Weights of a small GPT-style language model, trained from scratch on English Wikipedia.
Size: 8 layers, width 96, 3 heads of 32, MLP 384 tanh GELU, vocabulary 8192, 1.7M parameters.
Architecture: LayerNorm before each block, learned positions, biases, attention and MLP in parallel.
Training: a variant of Muon for these matrices, 84M tokens.
Each number is 200 + 20 x the weight over the matrix's rms, rounded and kept within 0 to 999. Layers, rows and columns count from 0.

# v: layer 3 attention value, 96x96, rms 0.0909, rows 74-80, columns 0-95
# o: layer 3 attention output (transposed), 96x96, rms 0.242, rows 74-80, columns 0-95
v74,206,200,178,198,176,216,196,182,188,185,213,213,204,162,202,199,179,251,228,222,206,183,197,210,254,211,251,183,159,214,220,191,198,213,235,230,172,198,200,200,172,207,171,218,163,210,190,221,225,211,190,179,143,213,225,182,204,203,183,207,184,203,165,230,223,204,215,182,210,194,193,205,205,211,172,196,220,178,160,207,219,170,208,226,206,159,204,229,176,193,200,203,219,202,221,180
o74,193,212,229,181,229,213,177,183,194,232,182,179,167,213,190,199,189,173,194,204,205,249,207,173,154,239,188,203,204,183,194,210,175,184,187,201,204,160,191,258,224,210,192,183,229,153,219,194,168,210,212,219,195,177,200,197,180,216,206,211,200,153,216,203,211,179,162,227,249,223,200,188,210,218,189,201,216,222,203,186,219,186,204,205,206,216,177,169,220,194,231,205,185,232,179,222
v75,210,202,177,206,222,207,175,208,171,170,225,199,222,195,173,205,210,186,222,193,218,212,216,195,212,192,209,228,195,168,226,211,204,231,162,192,212,209,222,178,188,234,195,189,206,186,183,209,233,189,172,181,203,251,180,144,204,209,186,178,220,186,219,181,220,189,183,206,196,235,188,207,201,197,196,163,239,184,177,183,194,251,223,214,186,165,187,239,234,201,214,181,193,197,187,168
o75,203,194,205,191,181,176,238,187,215,228,210,183,188,184,216,192,165,221,198,218,184,211,223,212,209,177,182,163,192,209,180,166,224,198,218,201,212,188,180,205,200,190,191,236,207,222,210,192,149,231,193,207,205,168,197,217,206,205,217,235,182,204,165,192,157,214,189,185,219,189,217,214,199,188,200,207,183,215,235,222,187,193,207,186,198,236,208,176,173,193,191,239,192,231,206,202
v76,210,223,166,192,215,185,202,202,153,215,222,229,173,218,201,231,202,180,217,180,235,198,209,234,186,216,206,201,243,199,225,197,152,194,191,208,181,191,178,235,204,232,226,192,230,192,201,186,138,219,200,220,238,204,190,201,247,208,224,185,185,203,201,186,200,208,222,199,201,177,189,195,183,182,223,205,209,201,183,221,182,185,182,194,153,188,206,203,215,191,211,179,197,185,188,168
o76,164,192,220,220,212,204,200,192,202,199,160,177,217,189,208,161,198,227,200,223,176,189,197,201,226,231,185,206,168,218,162,180,232,199,225,187,193,211,223,183,199,181,195,202,183,214,205,203,250,215,215,176,201,206,195,232,181,198,228,196,213,176,180,187,165,201,171,210,196,194,210,210,164,214,211,200,189,189,234,195,181,215,227,212,220,190,209,233,207,216,172,211,186,196,176,213
v77,222,177,184,187,191,167,185,235,187,187,211,206,229,199,201,183,204,193,227,201,211,211,242,215,235,171,198,163,204,219,190,217,201,220,207,153,198,175,224,191,174,193,161,208,235,198,167,201,211,196,190,201,232,221,209,207,220,198,201,168,221,180,216,180,239,206,192,176,224,217,226,177,221,177,178,177,206,192,192,187,235,204,182,232,185,218,209,194,197,190,218,191,168,166,189,197
o77,256,182,187,173,205,200,216,193,188,211,203,172,222,200,225,203,186,202,193,226,166,197,216,241,192,198,184,214,204,163,187,175,229,166,190,207,226,220,193,223,203,208,224,194,173,219,198,200,165,192,182,194,229,181,172,200,175,169,196,212,171,239,170,205,196,194,203,233,204,203,190,222,179,153,236,198,188,213,208,195,212,244,234,188,221,208,205,138,232,248,178,193,181,220,194,191
v78,188,234,196,200,176,220,206,191,186,204,216,232,191,238,204,223,225,205,185,227,180,204,206,221,181,185,198,148,201,191,179,207,251,192,206,178,181,222,182,191,215,180,228,188,163,212,214,196,163,199,197,231,231,176,175,186,182,203,206,223,211,205,207,208,189,186,199,212,161,203,183,184,182,177,214,205,234,176,193,177,190,222,200,148,193,241,191,166,198,246,215,214,196,232,191,204
o78,214,224,219,209,204,183,198,213,239,210,196,201,190,177,196,208,188,206,194,157,230,199,206,178,211,165,195,245,231,214,220,233,200,242,207,228,186,224,203,189,201,162,179,201,194,217,202,253,230,180,212,207,195,216,228,224,221,197,190,173,199,194,173,194,184,183,194,177,195,207,203,162,185,215,176,178,197,202,183,228,192,207,176,192,231,146,195,173,194,172,185,179,207,181,206,219
v79,194,226,208,191,203,218,159,183,239,189,217,193,206,182,191,191,197,237,231,170,205,211,236,169,169,194,182,192,169,192,188,188,207,196,224,207,231,200,176,214,210,212,182,214,202,172,200,199,165,214,193,185,168,206,189,233,188,154,174,200,206,225,184,201,172,213,203,208,180,210,205,187,194,238,167,205,196,201,178,218,198,231,223,212,207,218,171,222,220,210,203,225,196,153,220,236
o79,214,166,178,184,183,198,232,200,174,198,216,194,181,192,194,236,160,137,193,193,209,188,155,242,206,205,197,223,193,213,222,217,207,214,178,196,178,196,214,183,208,202,198,236,247,191,233,196,215,197,199,210,204,206,236,196,199,224,195,211,187,183,205,185,202,190,168,173,216,182,192,216,213,225,239,202,230,206,198,194,229,165,181,200,176,236,185,194,180,205,222,182,189,215,191,183
v80,175,196,220,171,190,184,221,180,231,192,181,210,186,200,203,235,255,200,231,161,174,203,184,190,218,217,160,232,245,193,206,195,233,159,209,244,219,200,186,190,190,197,153,169,214,206,182,167,181,245,209,184,199,205,188,198,190,178,188,220,195,184,201,218,220,248,224,205,176,231,210,200,187,207,180,219,149,182,218,221,174,209,239,184,174,237,215,187,194,191,169,164,198,191,223,208
o80,212,167,150,228,196,220,198,205,150,198,206,206,210,211,178,175,174,165,177,207,201,192,195,217,192,192,206,189,153,196,195,196,206,237,185,158,189,220,215,184,207,182,234,201,215,182,235,222,209,174,183,219,210,215,172,225,234,180,222,174,204,239,213,180,182,221,223,234,207,153,164,184,215,205,212,188,225,218,211,186,230,169,175,251,226,191,194,214,201,195,219,209,210,208,192,193